From a checkpoint of a small transformer trained on Wikipedia.
Size: 20 layers, width 320, 5 heads of 64, vocabulary 3766.
Training: a variant of Muon for these matrices, 10758 steps.
Each number is 128 + 32 x the weight over its row's rms, rounded and kept within 0 to 255. Layers, rows and columns count from 0. Numbers have three digits each. The size before them is the row's rms in percent of the matrix's.

# o: layer 11 attention output (transposed), 320x320, rms 0.219, rows 37-63, columns 80-159
# v: layer 11 attention value, 320x320, rms 0.175, rows 38-63, columns 80-159
# q: layer 11 attention query, 320x320, rms 0.175, rows 64-75, columns 80-159
# k: layer 11 attention key, 320x320, rms 0.173, rows 64-74, columns 80-159
o37 096:104161143100193153149146131142097160137115135135145110070103126128093145144070129074152013140149045142130138154084074100099112105139180120160101121172112117207178162116135116135125100088145141150182081143155084149150088139169132150089161133
v38 100:156090148122152115127181114177122170087169166071151131106173135075084114153139128087107102190142138111083088112167177111095101100130178147097161146141144127148126091161087148130108153151063112132141137153120105164064163126163157082169162112
o38 099:099154143116079126093082148142158088141128113154107096133107152142132114088106090169191151140102059129158143162070076144131154198118158147158099131128140101216135121074157120114136138086188129064109142142139108127111169160077121109115134127
v39 100:134099106090111160120148142104196112121138136131141134095104091079140153101085127101101085122161115176117132118078139075114081078050113123089102200127127103140100129180077057134144094150105154071121148133148150132150077147127180094115094122
o39 103:202139097183157136155196099147118121118114107174141142125143136130136100102071159134145129099116093100110135152146080187150185181171156118175162126171129109101150077124099134140120145089118130152095079098107113126117172091177105079135116120
v40 100:167132136160130122120145099116170115084139169161152120128062149117125081172137133146149107079170150107147110137171105163123106141142146115142132163079082074046115105177122182129070173133138144098119119125126173152149135129126116146150082140
o40 101:084086126101185176121156181127131110153100102090136167195163070136083128084103109104098127176151097114172129134156165154084176079161127110132090065100126200174146101096133112101124054106128168158156130110111107124107118112138160120080126133
v41 101:093159094127101132090115139137089114120112197150180103092173122157130149138077180097183102110147104144174106087084133153152152127115110067154128105112125134143151108173100160163131145117145180083154122130143170144113168108164114148077144098
o41 097:145116106097118081159200155156112115140171113194123187139136134093126130182162151115083125134117157115103115177184053093138075192089135158108131124090142065148154105141102109138154122170111105152154121165142105153127106170113120064144136124
v42 103:177144102113123095126171148129150127096085099107115155170062088163099089073118111145146092136141161107124132088124113019179160163085172147131132089170147183108099138105092163156207115178161131115103120106104103118160084095153197122150093134
o42 101:083123147179152127165064099089132145116116143169182101157112194114151195172138155079063090116112094110170161095158127169070065127153105126123132153084108105110140157128182070071071158090067137117119085157107146091101139098111105142102189164
v43 102:118176131134111138189130090130108167159183153084092136125165163192125130168145148074120057105158149132156126147069166117087124128126039143184054124123116125147089148073155132134138114129114124167172151111134136123108153083144163127169117057
o43 100:137071159171141152106133111101175094089112109180173121118155116136114111129112112083128160149092127122121165109159124153173117076110168138082165138105109135061153120149115127155130063089097125083069143091100122120147118115167116127092162147
v44 104:134098144130140100103136145108094127097144133096114092114117060101131104134096082137120083119121111182095097202133168156197090168086080149138094123111143091141143138157148143062123132103123133135166128145087040108153132120069161153155098074
o44 102:127133115120098149140099097163075117153094104180174119103132197136144080142130125098163133121163117087121117042117068120084151109138192078117150134130115142122117083182105176161142144121142102089057065142114159128093139127177174105096179161
v45 102:133126126091147170152044099099201081078097095073092122147163142133114114141147156137064155115168170112142074107129133137125139134142131161167102122144153074149075139154108119079091091107091219114121160109172098108156123112152094184064135112
o45 100:102147196147164070114197135167090146190101096138140102173117102111136133099178111111141094127138081133112145101108133119191155105141094114077166163094092144155120167140123120199136121111156044156085099141119130148110144119111086102164101144
v46 101:079141155100101152065057078110118166117110056081124142108076104095083114123109093111091110155115164162151121071143158181169082190162148109175173128101154136123110166213121122112113099144095108151166121109075160157157146079082135181148132105
o46 102:164073116119179108173150176133162097145171183137124145134188151136140084147136087149188141066119119099062163159129184104132109117137096122149091140163085149144125106115134128145060136094204145141075104131182092058114127168171107137119118119
v47 100:162124102103147153120157110141103154157149097192112150108110118087113167114115144087119124118128123145116130107107136116107187154069083092172149164050122056132139142145148131100137120107130171088153142155122133114125170093134157103091166173
o47 102:097174126112150115137130158154166102127145144147106092205170163166162084144093149086129118151107101170211170113092119090109069140152156139139162079156137124107126120097110173079179145157106085154079118111146068180113129180084113139139155087
v48 103:093117070106151071161060128189153134119116147111131138113174174066139141104123129161131169143130031137164126133152116166145183071126182127159209112133183133118187155146080148150093144133190120132164087132128122135162114112102091097112136074
o48 101:154117177170158187145197121047063091159128123129170140128055135183122164106146195127151100153141138170117112138126117080131102174100096150146051145119140132166100147101180086120116119128116104139129133125134082114103153146127128154124152192
v49 099:178121099100133076164103120120113116169104092101128126116113129089125164085141181067161132126100086119181108208109115136093145091123135064117099082147139073069102105180147134074152126136122127105124084117143150073122089111109156038204131107
o49 101:112162094091103195095139152130157165165124129162158091087090128121191154113184122148146120109085084179087131119119103158075176120146119152106106185146132150147144149090076118171141144145089101071113150150077126167129159158171117137103114136
v50 099:103164144113107113154109179126095091108140105182129127135239117119172071166128112145097185123146146142109140167136203124131105100171135126165175154139140099112129098108112153069177115116129041123123112120162122190154152107140138173118113129
o50 103:135103138184185158172074130138168133152202137107135126118058136166109129135178126118162086155149133131159143121124072115140187171104079102104180110160143109139105154128095114150137074100081149136122208108159135109119114155116130082187148109
v51 105:183095135178136099112147119135118143121112150156124135152177138141119174132189119130168148125088119172120141073116092140157133097155150083143150162102121149155166096132042123162145113126093153148076110135127131151127084143119120138079107144
o51 104:092164119069101096067138163096118128136136087105114123129133146143103088089170110146122099134172122100147129176118146117103111108124085162115109123159098129110098119154225168108148143164120114150202167173083133151124152126118130111171135106
v52 096:110096129158101136155098186115085201130091133143162098178129132151096114154135153098135095094104149062149141126126117119118147152096178116090121106110125133114156136135209154166114114064099131128181134128112085128079155115056108145187124058
o52 092:152158125077168064125147144189110054102156132117128113124120133108136096162116091182122148122120110155099107138144150123132071098131113115196145178129132170132174100070084123119151124181143096131062094114110160139144160139166161107068103174
v53 097:151149089102131152138132130164168143163150096104100128091116160113121105159178138154121151111103149179134150113110124175142126108169141129090099121129153063119122068140190095138116143165088138103110130141065143150139123107139117125149198136
o53 096:106088143137120089104126119090134119089074103091203199082128146167146174134124162148137120096164129057140135162150175132109122162114122056103148134108127168097098163091056197133117126098173088088161112141174143085161143137083152211122131137
v54 101:109162175121141081130185164127076085095157085141162143161148100105104132108161130151120145107079119132111157142095162123109119092175141163185166121115161115092127142133097172149164108129117094172095088089183100119121121147078092098176115115
o54 102:104127131138142126145102079106102189120083152125106131149121131163147108173020137109123137103173144159129126137190087154158133161095092099142109122150034140159168115113112044121096099108225135099189165183101118094124078174166110155076132101
v55 096:102156032130130098131135137100090144098091129152089200123073168113132154148124047171070138158029131098115107106091125136147140114110130175199135132143090121188181120135114142111157060066179094100115118174106147170130157113169202122147152120
o55 097:135131171096178122141162131159126114119094141120127045188151172081119127186163160095142087126252133144172154180173142130136093140101124142103056121131142099095075105099106146173066188208086191165138125099105101096103095157102080130124074161
v56 102:088133154166154142177068093117164159062178127151109082130119075170124143099124145161142086137123151127113107147183100139135085111114144078128129119118130110154106113165144121106139089106111131152070157141209159124170082120125164169132079085
o56 104:165128155085189154089191179135123082167078152104141194072152185129118131149121115103078132106107126084131124113103157110129152172148146173179134125123157115187118119100076136167113140089139119140189183147125122177115155103079061183117171133
v57 100:119106126152122136168049082092113108163127136087136160122177096184094080153131158121145148170147110133142146082110167138188070124065143127113126104069160106163177143149187103118182156119096124118162189082170147126095086099156188118075116131
o57 103:134155157120131115144114155120118195116148093134157072150103172110155161107107122143094111119109129123176099077085149107081123131140103147130147147169151158115132068119092081148077094133128105134135103138150095131159146200124155134123161164
v58 098:177158131104162131116087154122137044132083166091195121105118138147108138172142159107084117119123170147085108173126101136138125087104180115106126140115133134130036132127140074113141029171052101159105074145135165092117145142134124119130126133
o58 096:122114143132153152130175093168156156088183115155113123105149134127197103120070121135156090144118156140144086156112161159139104126131110103121140185153172130133179140150145147125135178098193162104132178105118129110145176115119164176133130160
v59 095:121138131098130092094092100109154152141097148112092137133088136171141111125141144080084133098177119134124103095091100095164118103141134109137136098101098118135129074072116094109120223157089122132136143145125185122116121138161126191034095135
o59 096:137166154165090165147195136100104127159178094145136120122179160070093126125105085145159106129106153120172179122151115171060150135130159152114136164153113102133120152152153126136152036074136107150134139128119054150101117104136141078131100132
v60 100:190119150123094136117089170147200185119109105139102083154133179148079113117144115135082170156160132199129120151093143117145172138181114138114157167095113112123146168097122082119134119085111098149211099187117106093160087123120143113121140134
o60 099:084140155152163131133150107121098118134101142094149124137149101113124084162172126093176121115089118090128163147177150148088123158078104148130055079129092157116147129122146129175140155129123105130086194082147138147125132125102117141114191153
v61 096:157089145141136113115186168128197151176146086098156179081115178157090126104166118114092107088120047111145118142120204137136123178178142182106152131122133105161149125126153090114107146090133126149126141095102066097114146114132116089164141200
o61 101:144162180149121182136131106136123133116115153132128073091122133114160114138115134164078194215113148103134148123177109136161133045082100114149066084148130147130092084095138111096140145147065091146125111168147140101124150108110123172090175078
v62 095:151130142156153147128068155122122094215131154143117142151120144100090168121136105168127128072113132139139117145173110116114107114146104082111168095140081120133094082140126115166086128155164130130105112165098124145139126093128145159130161088
o62 094:113120127138102093107190075176116214031156119136110098121073160084167060107158142106106115229140165134143112093072161098174138121114153229121125172136149144160116089105099121101127116143134141126170118089150124124139178151122146107114114157
v63 096:142126084151171133118143082211115123091115108107093143085114113140158110151144132098207123100168091104131185120099173155117134127077131133133151123123131135118095126163118179126120150075134095165127150112111159097080119094170151111115120090
o63 100:144093119144101106169186221039148121128105159164165110160111139085156125150084098148138129129106159147115089133126125135117162086151105137172070129158165060126182133161142126123156159131182151069122116161111124169096169126077101157112080115
q64 099:104160126097122166149135156101117105142157106120131087137148145099175139135088160127137099126094088178133118159149135106140144101128094172158083115088121058148144077149107131169160128116161170130140145087096090078053106088105122109181132147
k64 102:053135096109079174123103103076130124140116139152083096117139148178158115114084132100098091119125104176114096140108104164097175140183146158145135144206139072161178085136118101123129111134081161070083086193150172126100104155151147090132140107
q65 093:137083156184101142106175129116135142183130152139173106135116111171130105133114174061075061111130082166163150132197155050097124110159122102173082159090106138128148072134164150118132106131150100105144158153190148125095133088079092135162115115
k65 098:115100146139157080152126100141148113129085106131092115067104145193124161140153212149090119158135111156140131116114222075130139104150100164113150122115152111164152107127193187102115131172145066129111130146131128108093158118103144210067136129
q66 094:171157166108177144125138090107106146161159142056148116153114115151105121150124147105171186122076157051171090149099123131151124122106135173146140134181105121122136088157088184115118132122140133092082108151108167185067138167089156084098147148
k66 099:133110181040153083067123075107156133126131097119189093229139139115109114108145146148158187085146164171187166114091148097131098113150141110129126196117127089089139130105156134100123118121079097101111116143103127102133151178141124103086112134
q67 099:149100167109128086153126145140133090137122147072113100106135136154046137141139131096118144115111104083170124121212102164150124138078143188099129166182133127089111147165083132124195103134114159127108152086114142097106158095183172159055179107
k67 097:127086178139113130130107129134120100091061127156135154178153085146078217116138140110086169037093096106144073100192153156097149121197125123166099191149119116067094125180202132136154144177167093156142169084130095179133109164143105211149140120
q68 100:114140133195111132153144169099125159145145127119134116049172127143133111154069124137072090167145113091159150119079123148149112153120090136085171135119148125103132112054115091124135138117092157183164123152131087099111119177146136138079081169
k68 103:073123100129108146128111112116126144098062066097160089116183092150107150086114079134090108099161072122168171182111131138148159182113089119101103142088124126109195104113050102137098131147122119122190095161148090078080096106099138153123150224
q69 097:138131115114125118086061175136132112108091111117143106172123074146088137148151129139135147109191129170159170142145106102192165098100107191154087156132119130104058125142105182105131147135117105133194093110158167119084120172111138117134134110
k69 098:095199092111114191082058199143124116172023117133113150152115157143113101165108119162166113123158152113218179120146131087182097137063108152139070185138160148143118134139131101123165117109153120122150124136082123157121138127114126146107098095
q70 097:137110177106119050096086084111202094129188103091064110142172053175111176166075129178110095100100174128203130165152152140121134102159165174123130128119139136092111130134157152225166158130094117167144135165115216182146157107093184115126134116
k70 100:156160165079166141139131140171137141159144144130099112160119060106138170116096120136083158105160154122165126109122165110101140143110114084095076118195144103135095165132178110123148149111132105185137145155149148136104104109083113158096123166
q71 103:065088189154141056117182101174167152132134129065169035119121152158093069117169074120124139134063135117089070153140155100150107080104110103129146141088087114109123138143098135163134141099180120104118205165123146131105182132146131144172057099
k71 098:165115178140145120175146145091152129119117116142182047128139146105147086128146114062133148193084137111123095156111160142146135094047124134111107091082145113060159139131112139149193093116098067096093117151050167151141172091165123159125056117
q72 101:142103158094137188134109184141111108141117119098135071135129120204192160137125132094128101150174144117144167181091088187130077132144135152120132137152152169147138128173087077126092090127116154124106120167141106110100084077073168139082101137
k72 100:132150155057085168100166213138131134145163146060130110102138184167171130117081129147104129108030204148175224150068143118091074107168145126136164137165156156167108165114076155147135107067150125149177098155129178061100146146162085059042104151
q73 098:071101134094126108113127083088138118179161105122155173123180071156108146060175144107149111171195133099162105169174093124126155128182144140169164089121105130136182129111073048160092070100145072084209172116098093118117108071146169136102114127
k73 097:116124120101133158122099072126159136185131126135153180100123096134101126141104150074211147174123161149196155070132105134125122120118150185152154081117144105161159074108123063184141056188127093152138097148109110098137101112144145085134106151
q74 096:129136120118127126076170117137128149184132217100153105173116115137118167140088069130141120116155101142105119185125080085137173124034101099086114153124169052109112117146100112167094104116106096163147142131146079084131094131101168104125086127
k74 099:040135126185109165130219096073100162202119176153193146154160093136142161160162110124154146136104144084113101049139089053105168119080128113112176151113148074137142120122164140156135172176105135116125107161131090106097140129146146139113138115
q75 097:097149108138130136092112149158174026165139100177129117125121149111117126081051165112110113134124167159144088047084108138116104126112132116106142149163132177158165129133098124121091172148132098157106130142144058171105168118136107144127122123